Weights of a small GPT-style language model, trained from scratch on English Wikipedia: 4.65M parameters.
Each number is 500 + 25 x the weight over its row's rms, rounded and kept within 0 to 999. Layers, rows and columns count from 0. Numbers have three digits each. The size before them is the row's rms in percent of the matrix's.

# up: layer 6 MLP up, 384x192, rms 0.0481, rows 23-58, columns 0-191
# down: layer 6 MLP down (transposed), 384x192, rms 0.0325, rows 23-58, columns 0-191
up23 103:497533505480541462507501564507496493469508498540460506539501520527490509500512486524550463520548486458505515533522531504507505477498490474494515488496504482539504508483502509473510517517523499506549494478522512492501507488462497521468525504513496472481491500460474508514518534516500532502488470502489485497514521529574472465554476474536504488528561511494505481487463481482507498513501501527479487477516526502532478465472551513521482529521532508469541472468552491461507530493489467519553481461508478444487511545534530480500520516461444485497520487494531463536521525488523499493
down23 097:461476460533499506502479465501469483527494478495474474499464476496522490534488471538534517474481498486495523515480509504478495484554520529535480498456508502482491515506499511558451505477484545509492575480504496508500514454542495486507502512482507520548480516492504500500488487525492482524504490513533475551514505447453480501464515525517488500518473467490514552504477524521481474478467486459514491496485502488456496503482536505537480514524470531484523451500495497510484482469512508496519454533531512566544496486476495492463535516498532511529464508496455530500522512543505501561
up24 092:490516501505498534524488514480469511498498525508463503531511503488479487487516502469507489510506523494492543494502490473472513444464482480539493489512519508500529459470530545521437459447465528486513518513550472523501476489504488513538517511503507491497474484454495510457473477519534547472477471504474476514514494470557531532509547517490495470513522481464507525500501458486515561474535536514509508548502477500462493487453507429532506518482478503504512525500466517518528493509489473448485547526505444508530503457507494491498520520505510515482515462468500500505507475480518540489
down24 088:489468539494472498516479488532513513519526498504537505524460466513471519510482518504456498499491485480494477486508440497520479538513487512540539493444493493536475513450487501495502509526541518489500488509465497530463533511466501508502465472551499496448492491507474547486525518475517533516524514519528518525468487474484514506477539502514516529472531550506469512532557465511529487502492438488525523497502501494491496484476482490471474468483488476538561508471560504525545475505495527504493491534493526478492509496496512507492503480501502507461514475493486480500473566442482458472
up25 105:530461456511550488461538548493508489473499536509473486507527496511501499467515478446505469511526497479461530501466465476479497501509458483508478555498521519504479516488541470500492499464503532484512543515520543477542481510512478460510537495526482502459476516504503505467553481485504490498536504484484478510515489516507466513461525488549519520512501466480491501465516489475539468483559493522495473480515510466515489460521521531508502479518494481534539521535527476528531483544497456523497509499489515505514505502540478496543472514545511479473521470443511484495547494476517535508
down25 112:491477512496509508503487484495502518464515517513483492505484463521506527481521546469496523477552502484477499496502490507522518480509509533512466469511524474546464471493486516477504510493467457521513519515454504533495458477491515508528511484492462483487492441457560542517531476512549482524523529480493513450506467512521482491451499516474558527509517558531535543484509488500484456521430484503495498524499480493502533518495473504511524538547480521530523472466483466526487464484541469498499510490482450492491507512527503484496473499472531558529483517502498493488471496456499528496
up26 101:501518487486523465527515510507488487429480504511461482516480508534479504497466516476477507519537519441498474474525475511517485464481470479506567462511476483464444477523524497473495491480506534463508535494467491503489482495443478523506500490465449455484486517498490496522509469503528466466525483524501502493516515521503507508530486523478519485508506483485537505478517526487515475539530511545513478508514482520561510543493496503473469484467486507510548501526463484524512501526518464492544508467511583535484487503500505469503499525509516521531510492512486426489513517536508485480
down26 108:485460544490479533488507576510517512512485523503522483505507524509469484521506502503458521473489495531516498522502518531516502501531532445463431521530521535521471513514466454473515494522471469488510464530508533516516503482469527498491530457498515493518517505496524528496465527453497493466513493469482485482508506454516509506465508544514492523493517513503487509519465502517482542465449510497511545462508479482480526515499464509515498478522453457514535482513473471484439494538486531507520489536512490501512474469478517485520492502494551514505480499524486521530483474472446548533
up27 103:554498464547512471485500495436529511537542444475505469499494456534474475507451513481468471527479506468523507538484550509478474451529515505473495500461509510457505490514545504487470468519505532543494505507504519446515455511509489480496502537512515522473484463536469477498512469464481503539542500505434475526499488485459526502528502471467507448516475492491482495503515502503530496515512502531487479488507471519500477493496480478525497540474500465501512473509514512499479478491534461515474567506508532476494520478477482483487490495496495512544499468515501487503479486453495514518
down27 099:456471547548509475567470522453485492495483531494540522540513578522531487529546523476539477493523508492472459522528475470515494487495518517504483519483526470538472514511466435471443500502514484504515508497502474468496529465533505456555533531511528487494481482467468484501496516533513488501502480495510521492519548510481508494484473509487489487509519499497537518519501539518519482498479469489509481509480474528502539488447525536512505459488509486503485477492497485511443497489536507510481473509495517464530512499490463479491506492487497462515504500461544541463489487524501506490
up28 104:505569502503511528497496520511500501491525481489461475526490523502502496498501521532515487476488485476504502499460492481484466500505479500507513512489511528470486502498517520493507528464508501521552490523465478461514507512485504483507456491470499502494475482517523493519552457483533446542507537543429477508458518545506470491507499532552456520511478490485447506518505463486507468501481524537465456543534491538483501536535521539506517528491484513480492540507490462563511464521518467524506488487483521490530487495526526482501494498502506473509558545558526511524476508455489494513
down28 103:462489510528526494479505476499471528505502521563522483511427523483513484487494453506512511508531525504472473487525484506495528510486484524477490495490522541537476510499487429471480542511494527455490512516508472474498494469464507487514485519513494504536474480505511550443489483505563529528538489488486487494477498530524503508466490500531494528497519468498507468541493445446488532543517513498533530512514502521549489464519527515462518471468511480453523493498521502456482476507489490488518512519527465549469475534510482517520479489503517440527491516497496533480481514493488498537
up29 097:491510509522513504516509506450504487500502518503502496480493516539504497497471487540509433518482484492551485469506492506543469520497445476522500514511481506549510469509520459507534509499502476560495468508530440462507476468467480501501569517477520490453491465495507520526553497475524517453511487514503488498512515482488509503513512449489517485484497499481505478515485499502516535499540486520481517524471490503503457469498529455476504557470507469429496465479488507483483519523464452531485496498459502528522488488514495550531503526477481486436465469462505490505505493506527491505
down29 103:483507522483459534480503485509541467516466517446505537499490493514527509546509408517496532461486515537490490514492486513515502549484511442466467489491467517527483490485473530521522495498496528455488526472478515551470522495496529482495504501501471493488509511494494516512452528511453483524517485491509509502480495523539508473500509526491493483483546482510448515536505487488519497513465520467539530475530484470522514495478511475457484480524468523503519498517462515489497521454480530476511467497571477500530500475503521511549540505517528529496472510484490525469506488539474505450
up30 094:510481478490495485508534494485505475488458486561513519529491505518500509467489490510519503515496473498506515485488490510507479527532537517538472541517523544506487537490485521487495484463491461494486484514490516482451477457518502490516504498511502508478483483505462543492504495551551449502500572498494476475474443512469486534463489502490545526553517502469490472504545488504462464536513545499519436506538508523539468509471504464535502515497469476505504525509527474491475475500501518518494541515523529510523468555481443489540469479503485472492481462498486516502483465493473518490
down30 091:480503525515472490493481478462458502525519486490505490511447544467492483555501496475466512488514499505483503507527481485519495543513487534492475492501488487479533535505517498517476484502515546500484487414502496499535491479485474506484458506487511502507453468506508518534511546486518549496527504476502495470531496502492489519538501524485452495442452489513502508475522517498497509476475468484523514476514512528471466491492543540486566530516533541452486522469480567515523522473478501525517509526493484467491458472494548523513517499509527548451519490474505511503479497480499496546
up31 102:516490471443515470480529480492475507471460510565461471529459492503489511467491501483518534512510501509482571479458499537489512514482498518524526540515494492492469496492484524514476539477540481485517485489511519542464493495515477513547488500486503533503479542493500472504539496530565486491513510537522457507491491473508489517541559494467508513524506478544480487510516532494505482481516502531465476470515495538472494517479467439488514464483518485487511528451499505524506523489495503499473526573523525530513466510521477520520513504458480520518518496493506463503525467502520528531
down31 104:526514483515504490522501509538509474498516510496525523463501481468490496479489450490482510538506489508484480543483526482508509501490511541509494488523509467512513498535497450520507458536514522512543522480500480525481476500528558495488534487486510518463498530525484513495482488504466524504571509504511494504512476487443486489434538460463485502497489499522492510536477478534527521544464470484451499547499482517512503481483514508577465502497519520539494492468467470503511473545516443507485442514454499474507498505490498515532466492449469510473528519531500501515489544487522470503
up32 095:505508510516559502465479508531538524494469524549451461500494454491466499465541490554502485462522548493516501508476512493464541488488470488520476501477484487455510512558504500483485504533508531493499503465494521495568503512465471500518486464522550489490519536485474490473500461485514508499492538501491466517520501491516511494500504476489457490498496482495469526467529483496519448482522491489527485498543525504528503481513497536520502522487447493479489490472521510521473510482489525532491479503437492501500474517488505535526487448506533481451547436500487483488461530484479520494
down32 104:524492542508516488494513518443482481501540472417549516528511501523499486519483510471542507495479464489488540470544508465529469456499545505524503510514507467527485537485531515486488510503467475472533502507488495502486497473511520495508524498479506537522492474484561528520541478520508517531524478506502489490498490474535489482508523479485517497496493513565528509480457552504491490495504474506459509453474445479476494496491484478518522522556467522527505476483466451509505499528498498517546538489488459523501488487487511441506479534496469522532478488460498511480487512510500507458
up33 101:518540517522531499471505475522521460467477472509513490470476519516479487484528497499511456492475470475465473550438512483476484467517545488487490496483507490452534459522545539532502547512474520512510489493493474556527474514506459517530504499497536516528446515504486516505526471532525501517493556484503540481511496523494468500513471481527443489508524502505559469513482502495492476493496473565498506537491524487479536488518460510530491500493488516470490503523504483536532460488500481503498511494527460503468487485500486468548488518470489530507496507515539526491484532477555510524
down33 103:531518498511510526528472510494479495508554518506555503465493515489516508491467501517487472513538485483494513476551526514545473486522479470532482504488527478566519500484463501515514482533512507486491515465523468493501545513506521502525519486486459506547472516478477531496478513487490519493475499463444509508512491461513523514521509505448494497445509496512466473497478535490459511530548498469490463489548483513492497462507483464457525529465468530472493540490488488475536491514524511530478509490492533486512491479478445539481489516478456439519557540495491482514469496486514517511
up34 099:507535489484551431505482517499475481486477488469488520485484520497498527481504540524487520501498449495472486493518519507463485511541484537518496519478481494477552502495494528519505504478505520478456445473456540487525467511487496511483507490506455520535484481508507493535559516535579528513507500506473474480525483503515476500486506447514491540508478458526496514507516504490491498488517515502527533529523475535499483528446496497468487481473499517499489529541539521485452510561490475506498528535514499557482500514497474453465534515509497503450537462513502522494486469522505485489
down34 096:505497497526481460539476505496525489495491478524505519541536495524483482517465475534479491520546463500539461462500524502453516522490480493487482504505508478483504451525457542515529479465487464528509481453537530476503491461519455496498493466533490465532524508505515506497486496524505484469491503504497518524462529436516538510515463507503498492526517536429487481512468473519520568478506532487505519551571536490490484503480504555520512489519498509478492475451496484518504515497522496510523521572504462499512487514485476519474490507516465509515501484487523504471517505466490507494
up35 090:521526490487511497469471557491496480469521498524462509531532493454495494521512475497477478488468481522512483463494454513475481526479527469471499492471482475531506523534478506516487509503524563489497495488498509547540483515489494485472495485570514489576501490508505523518494454470503486496513489503505453465544492508491506492482538510468486484562511465500463519498530535482483501480494486539505501486489499505497431469444527501470518510506496501501511529503500489503518528530519482488554499473492518541470491518498504438487539510462510486497484421506503492517469511484493531517
down35 105:497510470528519495537454495424493520532483498482492501468511487524499500526536483484487479515500498500488508504517503525526498469508459522525497515482504463509502524455545498489539517500485501542505511484498496426467522507526475478498476529499500497517497504497524498478497518490520482474520476476465524500499477497517487521480468519510467455496433471513537500504494526532483479427533521487466500539533534546502528463501512545514505477503506500495516454527506491522505472473475496531476504519491488524528474459508498538522492536527494481513498571462498479543522525495557492444
up36 093:498523529455490509477513516500545482472512493518489499534480480495519488468515532494539496540529475537495520542507491519483527485484498495491477491483535515501471512539484510502467492454472458481531527506493501523519516539508475524525505480479520500534498491468514479498490496507504510471476469491498503535496510506482486446491509524555519486496521491460497512494495565499490468493490455572496466505484450443544487469496459462551470510493513523454498492523531493473476504502486504494509531478480484507492528469489529537571461491479468484511499503510521440530539506508545534484
down36 087:493488507475529514495475493459549502554532501482530494481497507489456471462444542535526525489506544511489531508525515531496495492495508494472465499504515542480472508482473507495494467487528500498500504483516518496516529496498487457534524492538527506501458474487475523494465528490474488527547528484491503521509525503458457502485494498493508504504448483520445487522470478484511539496513509487502523490466489566499496480522537521498492568520449494490471484517472504502488531493467524440466467465503480532498512535530486522429510479498511494499506557491497478540518488508508532532
up37 101:533493496511548448496482511475457503521485532463505465497478479536470514537482506444523519527528507528504489491488520463513487488548496487544481518506504523448477574483518506523549497496437488513508523514520474492491521490495527491493515493511466472480473502517492499526529464520504517527491485467522532474508493552505450481516483537528488510486500507453492525470502519475475496538515455527479463507514513516476518471519519473494466475504503470501484483537496448558509517506489517489509533482485509546542449484527505470520525494553521511497510507472472513483475497496476481479
down37 109:521483490529456507470516459515526539465495473539510546517485468473527476484522454554487532559440528476481512508508508539507554510489492498474498500518482520494525518527482553491503487492511504521531503500528540500499520508502472462491497487501528480481467507510487509515508575455512485487464455515509483501503496479514508432470474505502525463532467521541497557518516510486476482478515475468478521530497519497470487529469497514486501558502512488480526482468481504501495493479505493478508503504523536483502535470512477465503454490516499516494480497479468463516468519495545535525
up38 086:525516468524519473478519489466508449530462493498490463481506511545529504480477509519488488506531484525527490490508493462497526528519449502519483540504507487531487503525493478502535464489482503546459518493522521531501464553516509497491495474498509493527497575551512569479499524477507471503511435511487469503494487534510468499515545517471503538513505477450530490461459496464488501509449516493519518529478481458508464479470521487508548470521502515531509524461528466522497503518479506529486497483529545468521495460518488508495467485502506490482473481501532500501543486512471477494
down38 084:467517463480512475536495510554543494466528502531478496518469455458477494462512509534497519539498530459499483507505485515479481501493508509486497468495514507510495474550485477479489532526529519474515530516532514481515498486502497499506492511478574544484465485474506480479500484508534453531521460488522490509478511507548522503486497491518507502487443547507464499524527454495506492492510481502445477462490530481534558481539483526516467544464474502488491462517484541491501518498505526482534516509529485512478484514514463483510527530498508504523511580470476490447467487485491502513
up39 093:497467506529541492533559520477515489471480530513465470524482485496517485517492505542502482522496531492467506474497467490488506509490546513496519462506519490500555504481466534493509529517419454477488504498536511535517511525550486541503503519517498485476487485495440494510554508544520501487535476496495477481506465484460528468507485480495492478484444490483497474518441501504531487478537463507501478507517490527510503494515522506562429442477542475506518505477498467502534513516502507487483521492488482518492461510473524513500497476490542508505520466493495496487533502526533520532
down39 099:540499500485468461523463513552468573472491515501538543516520497497460508475509479510521476496483499501474464547525504502509512478554477507504476491498514476489495516474450489499493481479500524509537451502493496471507493490504515487518505473492512503485439496523485473472439480509522535505471487486536505506519519523514499533542499486516500497484506511497514532495465564529517507524471534489505475550489533474511516525513472467495545532541471509509467468496511506522520466436522563485490533510501505507491506477494445510452546498490497525484509487492468467504469471520488506505
up40 096:529472493461482498487471527471482485469553480504478497482485531525518498508492512505521490490475498501487522488497521492503520484546473516506440491524478516513569444514516483439468482471527501539537476500530531477499497475499489491520508527537554526496494550501436473493482499496494507502510483467528472522501528494540512543500513501467465475491552471504509477499541466546528492514469485498500520501482499524494542518503499524530497511487463479510507496535515465502459502547484475472514467474469511466528491475493479530485498490525511493482539492506515490528548441484536493456
down40 099:501510522483506449476497505517532532532509490479552522472517531525529536473503491491491511496507479469506515479515495546505503534502474556474506518512518497475467461470484555509550519497488491484475497510505482516480524495506558446546456451485561507484513465483495511500482531520459494458474480490462514480528495481476502483492501498529499488486481516536525475523550494466518502509539532473515526473533524492511475487501485498512468485534529487530499494474490556516437493456488475508518505482506488495498483514516503484538519466503548463462473499478445522510484505489472517476
up41 095:517509487513534491487532529483535467501459506519477520546518460527468475512533497478500541522473509496519506512480457517486539475535490520472530518470511465461510506504516534502469502496501482504490481521478520493532499445510517459470517484472465525488495525475499491525499480533526493492488456463509478517531511514507468530454473542510483526469506539514501481489467506491467516471510497482475469521541507527487538491515502533479530447481460464477498471567502499529511541545486490526485447468519529504481449512523526500527519505512507494507529498490516478547557489475516507528
down41 103:500488482510483463491484500492489535519446444516500502502508541542504509516484527536497479510482480510516536508550494484497499504463545492495477457467493490531492504518483491488451490509501474498518561467517496480478495504503476519454506500506539503523494501514451483477514534462476483468515532499481505467506520508552510489464529499452532482505472522473494561503492554523506477472514536490527485537513481516505520523503541501474515536503519499519526496449514451507510468464492518471507485553542489520537536494532497541495505482448470510518468465473514487440516483500503487521
up42 094:498516477480488526502524528499486501494477515468492524498514479490473491545489505471549499497501507471484496500488487507457445491482450515522546487504534525496473532536487530508541546512520503510531500541468478512441462482527527507482506489473483488517499484510522505473528497478533487494478495533508511490477543493462437503519470528576476509454499497471513488491514493526463497436540494507510522528527523466464481489556503454522504492455513509508514488528467487493519496480483496532506455515484514481536485541485498514486480514506514473499492531511512486540544448457504469502
down42 097:472481511520528490481502504493485588472498528523529518500489458513528473489516504493470486462501512497505516507524472501536517542492495555512472464500477504511486566443491509488449505509462475501484459505505502494513497533468451482511515498555504509491526555480510522505525493467520490524498497510472483498493512500527525502516513512473511484534489479516507467482501546494513490528481492470510505468501511503452524489407503506461473529530490477511491548454518500516507495537518503498526501446524526489462522487493514522545495452461509471470481467510502518536492528522501500486
up43 106:535535510535472488538483522489504500468480459516458490502474474493478454493496467499515475504502513482492477499537507503486526484520497479472457529479530467483481490502539458513511527503544564551468474515491514480474480471474510546526518545507486502507451468503538572509495479492544502453487559480451489537466516545519491497470491563508488482512493492478492490525509537491495495518487510489524487519510472539513507503518477481492453474499475511489534491504521470510490508542478509486524483525530498509494493554478466475527482498465500472477521501488462508530499473531509512507
down43 107:507500426489508483509474546499520463539461525514505529511536509491502528508499466469490487467470496544517509469449488502505505488527468516534540491525530472445486464517532513474500501472520514535548498469516543474499500477488445493483516544514520515522526478508539488473525438516494497511496493527530517514490500493517443522524504498480506491474501463493488501489508532512453501461526487492517472505484530456516512500468461464430554507511525526520511513498528511477465510516503524479520533509512551479506512522458518497543483518488482485467525481516510494515500491496462494495
up44 097:528548487512520430506490486448552523495490490440454500506491506472507432495495490529511512515489539460506470481481506508516530509506471522500462500482510493475448498505481480528490491501477515460515523515494495504476473490505507461528504521537527538503495505550510532486544514513513549497509515498485520484502512520517498466477472497523480553502509535480503527527558449497483451499506496521491489528528493503564503506452497507508463490511471456522473507515509523497506511496484468515537494527507488479511472515509507519523466487508536489499482531537481482472483473522531442549
down44 105:492483519466481475516475487537468488514523518489543487484526523511538456480530486504502517528539503495474510513520529536543482499515498520490463521499514487506522520490468564496497544506478502498470480456477495451510502486527518531508477516485505478509483504488571522514504483483495516533506478523473480481449551446493536485503501506460464508499498469501532518463483513497509488511531491486479517471493533480444492483484531470517455476494518507451491457488517448472457509463537532551504504491515536497498491501501525483489518504507468499520512441518514500568507537496525513527
up45 098:511517485482530488476487520476471490491440466477494515504526563533503486532507437518510453519471517460497481475472500490503543492523485542505479514449477479496479563482486499479543510513501476520500517514522485487516487492512536509488512522507515477521538487524456519452512506489512463522469497526484533527532488554517524534525443500468486518485517482521501471475490471489475548483508500480508487501472496502501508496531510528471508574465438500526510487493479494489482488490490473488470489542505515540488500496519453509513493468495492473464541506527525470522499519487508488445
down45 095:473496512456514452493540461485515514495499517534498491499481497466457546505552528525465489501495465475502550516517533479495477485467484498519537546504508534554487520524466496532532532472502485559499474538465509498507508527495457464524464493495456477522492479480505485496540483523547522522493504488512463495421481476475520502475493506479515482512523496519454504533501487543469472490486507487487501510492468461492506513516493527502512517497546540500486466485528503496511522476477512535487502548521472527493470488468556501504542463524509486466502499462483480517510477514523510505
up46 103:552493471495481511493484506451520479533534497537492491547498479501482523461496507505561476465460516479536525473504483457490484523493513517490494450510490503480497521517515533508524418487468499488528480498498483500550493520498487502530487497484525510500510492525519478506483517472506506497506470527493488474517478453543473491489491558534471491565509528481523514480512485525494513498481495474468505488472475507498491460485520511475506505531435534469513480536442531503489481487463534506535480499473521512553518533486498539533497489493530530482489483502526505509565517503491447494
down46 102:489542521501507569505516482500490482484477500506485525496527506515521494487481545497508479516491525490522519507509501533520550497511483536530510494492509466529496478497530467465487524510512501472496481481489504455447476525495529470472503472491466542487466501462472487542451521502508499499526533486471515494503519484478525510481481500430532509435528510570472479531528527496479475530511477544469506487553491496520500524474511468534541508483509506507509486498526504506479527517500477469497505510500491503485510507485507434515526498534455497509498557476452498462497498436528472477
up47 090:501511522478487516510483514485523502478524486514481467518546486528499492534490499508523459504515494483500466506503494495499452510473516528536484473471497518498553480466513491493536485472479501532517511555539473524474452467483495484510503450525539515500500513498477512569457413464524525517513490521483491470537475487475495526496489524503504487509474512522512505506432516493495519501491467506483529491510544467510490492450511514510444483491505515500544493525516495526448519541499530543533533518470529494525472466525508550493490478479502469520533476496511489471506528459532489485
down47 091:475497496491484566534494503462538531486500489457508501529493438478496494501520504482519526486532522503514502485489510508532501489474526471499480494488503434512478473515466513512517515494537492495488464495448464527493494466507529504494484525507507494470480458498482511462500514491479524508535453497576518489500508508501512450484506478537525525484499488527513571485511481489488496497509508481546522546541565488489510500517499550483486514509470497499470442525446545510533456453530504503484479516531529504480462516486529497505495489493530500480503519454504527477506515514490498543
up48 102:467473492490529510474486511466489509502451525522500495503504497539492503459537484475498496486513520510502485504541519546489535521496524486499454522500542536495499529510501494472490492525505553498536503510520449483468542483529472517520461510547492505481455453481533579523528512472507519485501505511484446528527494497507513512481446462489523469490499461489465513521503509495497477421508494508490471524499529517462517469560517513502512450534511502532513536557519510499462518503487478514527482526526489521513489512505492544520516475505536531497505497494540523515481508466508501483
down48 109:548477527541500494468509526536501496501525528507488496504534474456472475487499506535498492480498549502488536450483516484522513508510501510498530519514500494550471531515522474461500484498484489533523451492505446514528469504473535487531506532472485475505496497504476497523460505489458497516497480541516500467528503507524475444486533457534482498503500527515497503471526510480510529504517582512467460465460475514499518490482469500474478505440527502491504495490513488495514441498492451510530527455490510527491528549495550506480529487478449501499470507556492492497490522479513516516
up49 104:451493486510516493496508481485507512487475490509512507502516489544502515462523492521474451525534478453451521539452462535523475486507507476576521522506484516449496550451483520484496512503477537501505510497493487445527487503477507508511522492528465464478493511481489534506515478526464463515501535541483528497466505510535445518510517480517458508532497536538486495475486514476524455483528501495489531520462506534501491458510476453519478492546478510450512507470510479483474488494471511485505483494494500504534484485505511515481483500483491468500511463486497532585522504521518499533
down49 102:459507485522543542447483498528478505470467517458518488503515518490502471539491529485522516483452503475474474503432496516508512518478500491533502534523485465487522515465483469519496521490498501511509523495502512467475475468507523513522539524551527497456523499468560469518478491475487494531503488510488519459513530496490480453527464458540509527475510515480510474474493520486539535502469523462552542545500519478512517497515498516502471529515470489490501479501485524489511480474519495476533495447467507471500469556495516511483512521539550539482483510490494505530516497461521461528
up50 104:466544521456503514510464507512476514516477484507513484502515483524482507495515529512527469525498507449498488530506486487479469478503502484495494507455492510521534429516484483494483471426474484481534480520466458502526492520508522518523525488518525490548466465535503470494519529491551501477504535520493499476517483442511512522542504506458484486499496520488507528507453522498511521524493483549468541517451477546472461525498540476490474528470514480464529521529477546533495509500511488485526542525456478513523494487480525500517536525474480502471475505531509514493450478487520513471
down50 102:529507528503519484463530508498498511514525506502476501493491478498521504463520460515510482485500505486476508518537465499477417504495516482482515503446493498514488513544532511527485511521516476505463550471494489527444490530504494481519526492519495520526482497482463522475488490477489508499496543534503525483477531503502489449509489483522530516586499518445520548500489489516519492507442527482465481480502514531459494529470579527518455501498533468516503495521524488502502500451521474483510491497545470487520502483534469490483539529491489518468473514467494463481504469545504504519
up51 096:506496451495520507507484497475531457512460498517496522530462518536462460490500457497489504537486519472485459462446546504458466513509448501524524496495492464489473535565530490469514489496503517488479521513490530482512469544506462507461509511482496510475501514502484493470545465489482492512505528500507504546521505500511471498532551486481527521511458479511534536478525470480468489476521520459514478530520466429515515481511502535475497511502492491521504515540511524531490521517520512523526523487521526477524491473511467513527495500484439482481521463562536505480498500493508482520
down51 095:475529498531468484519517535514513467460463464502500490496515537553503495496465536484507515498571499506466515536517481489499494515505520494454466491461504536560509523512478541485479487516524476505502474544520475482505464504482517498500524516481504482522495491531495502488525534501519446508514531536453492416434493528474532478520488502456494520510494519484480512514478519505525539498481489496486480511493523527528510468499497473478525530494496513470495491508491459544501481491500540504493482516472487483493491491541441569476500493492480490512490520490553470457486530503530481503
up52 105:509513483535501488456474560463479475514487481516531438507505512493507486489497444525470486506492474514493523499521510459505519516523503493505492455474475499495543491517583473468498455495451542493515478516448498513530505508476504472494508517490489494545489486527535564522522481484500470458504520493451502511483493546511490531510460516551511533482523441458484508533499535522515533512534487506475464517488508511496473477500515493522475522536551479474498525482493470508492485474512498502481456520551484508504500508443494470520481525511529491502489487517493519491510470512505498501
down52 100:483517499497498546541532501464521560486513490436502483493525505480513480451525523470496508500526490495513505485515510535562464500449502525490494509487513492516499497501523561501508560503505482487508501461492511468527530468518477502545524480490451516495491516487486521516461497509489509453515548479453483517542485536492488488502511505508536490501555464492482537511486499505512508536510468471507473465519505469503527530451463464494484489498511547462468493483479507549482534452471511512523508485521480548501514514509487474528497489514511497522456469501462489476456508521507507539
up53 101:545492506496501500457461436483573488486511505542489504532519512520465490491508514497487497486480518483454497548476428480474492516525527503498480477439502486507470559470521549480460488465464516505524482507479490496506443522481504501560500524511499535505480551476514503501450520511520501465480494501487481493512498485520499502499472476521485496493466515495527487453510505458472490541530501501485476506460503490569535506514501508538513507498497506493529500504481518505515505521497518535501499491527502538524477492466498532524518525521545459470494485533511463498466484499476490539
down53 089:516504465463508539446513477499487520504526508488503458511538536521539513489482484489501514472529485471501514470504502468491470463443502451515504558508530508539473485450473525473503472474512517494455495476492498495529535502504545509498455524484477552541523476517521467516509490480491481490487549535485502496516501528484492531493507524527468477490463500529520503459511487516503559489534527455498510509506532491532461512489571519491481528469489504496508496489450523486512523477468522527486495489514467517469521477541499536479463512505489498489511503528490510472464485531454530486
up54 115:509516501510463458465518523476508469518537434491528481479494527497480502528462518509458496522480516503533512501487485490495482487569489485519478513465465547481552542476497499483468503483492481559519495528515507532512486496448491484493503546481527469564486492519524518497545479495504481500503509486473496445544504488507498496532485466523542547498520484493437509506474505496511482466485468505509512484507514480517467487536485518555545520521474474494561526487496446497508476497469485526508527523531507502492480508512492467477483510484527477515498487504554485501474535494484486506
down54 113:531484522515492522523483496490524548543510485505553508495484506527514517508533534497477504477474509495497494486486530493552459522495568472485483483476496536491557493507510498489503497464499540549505534500490501504501539465523445472483533481495497523504535492502490528519491537505470491444505501502508489457502488476528481509457456486473467468507514530510483487508500514530487511437448476559486491443515460524467548508497501469481480477510497521485511511469478529534532508516450503503482504534482497528482504473492530472492460483512483521498460494525482493468475511535523515537
up55 103:497493553484431509449526482510466503482497454549502504552476518528480495470490441499495496505518521488533500513494546501481521536503493496466480475509514522539466501517465530538508493470465491510523485522475490500488499535421506519543455494503461453536476488494496476522526504522511504479495485484539520524504526485467480438493489540461518495528476506483501487517499482488534543510512505518523484481509473525514487493450442503500504475469500527468500489514518526497460492513514491498453561529501516508509478531508479531483534486510454521505518506476491493484499529502487523511
down55 101:526496521490522478535490563489470520497461498557445503489560503515488487508538519523466495491474507494503474496528469506453477502524520486510524518508503445545485470468500498500505487525493497487484495495535488479470480532502472501498485466523515497485474454532514511540490518480550533485463553454491504499498513476529531517493552503511484503533549486484513498523523488514487521503527510519492504505559498483498490513499492511502542530510499454487552532507514460465489525472505487522555480490466505462498540485505462481452509474514481487490479500507504487512460479482445465457
up56 091:473505469495499523484485484428512486500491504474497477451466488530494512512456495534495488500517466458515530494507501519531459522507463508509426520490511497517524455512481575476507484487501514472521489529487524516464489528491506510517482541496522511492485543513510508476541474475516486560521502470526517503529532518502520534497451485545541510510471505470508459478465506524506508492553540513522506513509496518519467491496473482548479555467509494526534502527508501532522476535520520519503527491471490502514488520523519526458513486526463483477468493526513549531480517473501498530
down56 094:509515476486473493500512511521507509476513508506517518486515517550534510514526492504525520516469458480486473518513527496511499533534513546488472497516483506522456501486467463518482459507504512509488558498467493520514503489492526490505470518505501499456467533464451476498474492511518519506483557474474508543538498528482527464515466542473475509551498530523521459466529507509493448519441488465525502520539513482472530495488475484488472489562537521527495512483503535491464463501512473456513508465502501500488505546514554485521497494483522498517506494525436534453492489489468466482
up57 103:477508516428523510536511483447508532500518469484532500528502507527450479429500474465508527506485491523473517479467508536483516504473517436461502520537517542490492507516547490531541474494467478548496507486501476483496496492520496484497505506492485555459483503501517580472534496472483529479539492491490520522490518500515486504517489524485464521535476483430498500502507535526497553479480457539516496526504485486477528484449518538475453495500489489474485500533508475507502489478467518482525492505472484487499487492516491516538459498494494486467510519505511493527497526516514521476
down57 107:501480437509561476452493496469494516511496483580488477483490487481515517462507480536471474483508513548540491506529538481493512510514529520494499477479488491494465468507465525492512496540495497477544507552533489497496509469518498484461488513465493438521490485513515501530540459520487468504508494513529460492521497482505494537447463503456529517514468493511508515512496453468468485525532493510535473514489476530480478474512504508489538503507486472470522478476506520549464513498533495516502521515544519518545517481513523490486478489510508493538468538529532506491488531439506524515
up58 096:501497511509491491510490548443456494510476524519498505493502518496525450493521508500504468525486513481522528546478508459472509493499504468471513523451514444493473505516515477474503422480489559513500509556479515493503535506510459482484489531486485517514498497486525494475463517499497477535535499509471522489497505512487539512511461517479485518516520529480509467527490575511505488499574524491473493491492480469497514532470493531520467492489485497530551544513503548482474535517507510529538432484544497511518511503505507497498505522526519497508486486522517543500518450541481515468
down58 093:475458483533515488461525529528531479481507499490512500518455512522491534476509523503472514460546525486491520570517470550511489493490480500507494521490467485493551521493562493510553542524493480522484504524508527517483482542512496500473485494523486475493508534467484506477532527523520515472500555513484496501503509495462531497483459509503539443452501495473470528502521486524495493546512497505534477493483513500445471501527481520505514489434480434480517492526518464477491466505459477473506516525514483488510499501491505512506471470514459530509534483500511462470531509511467502458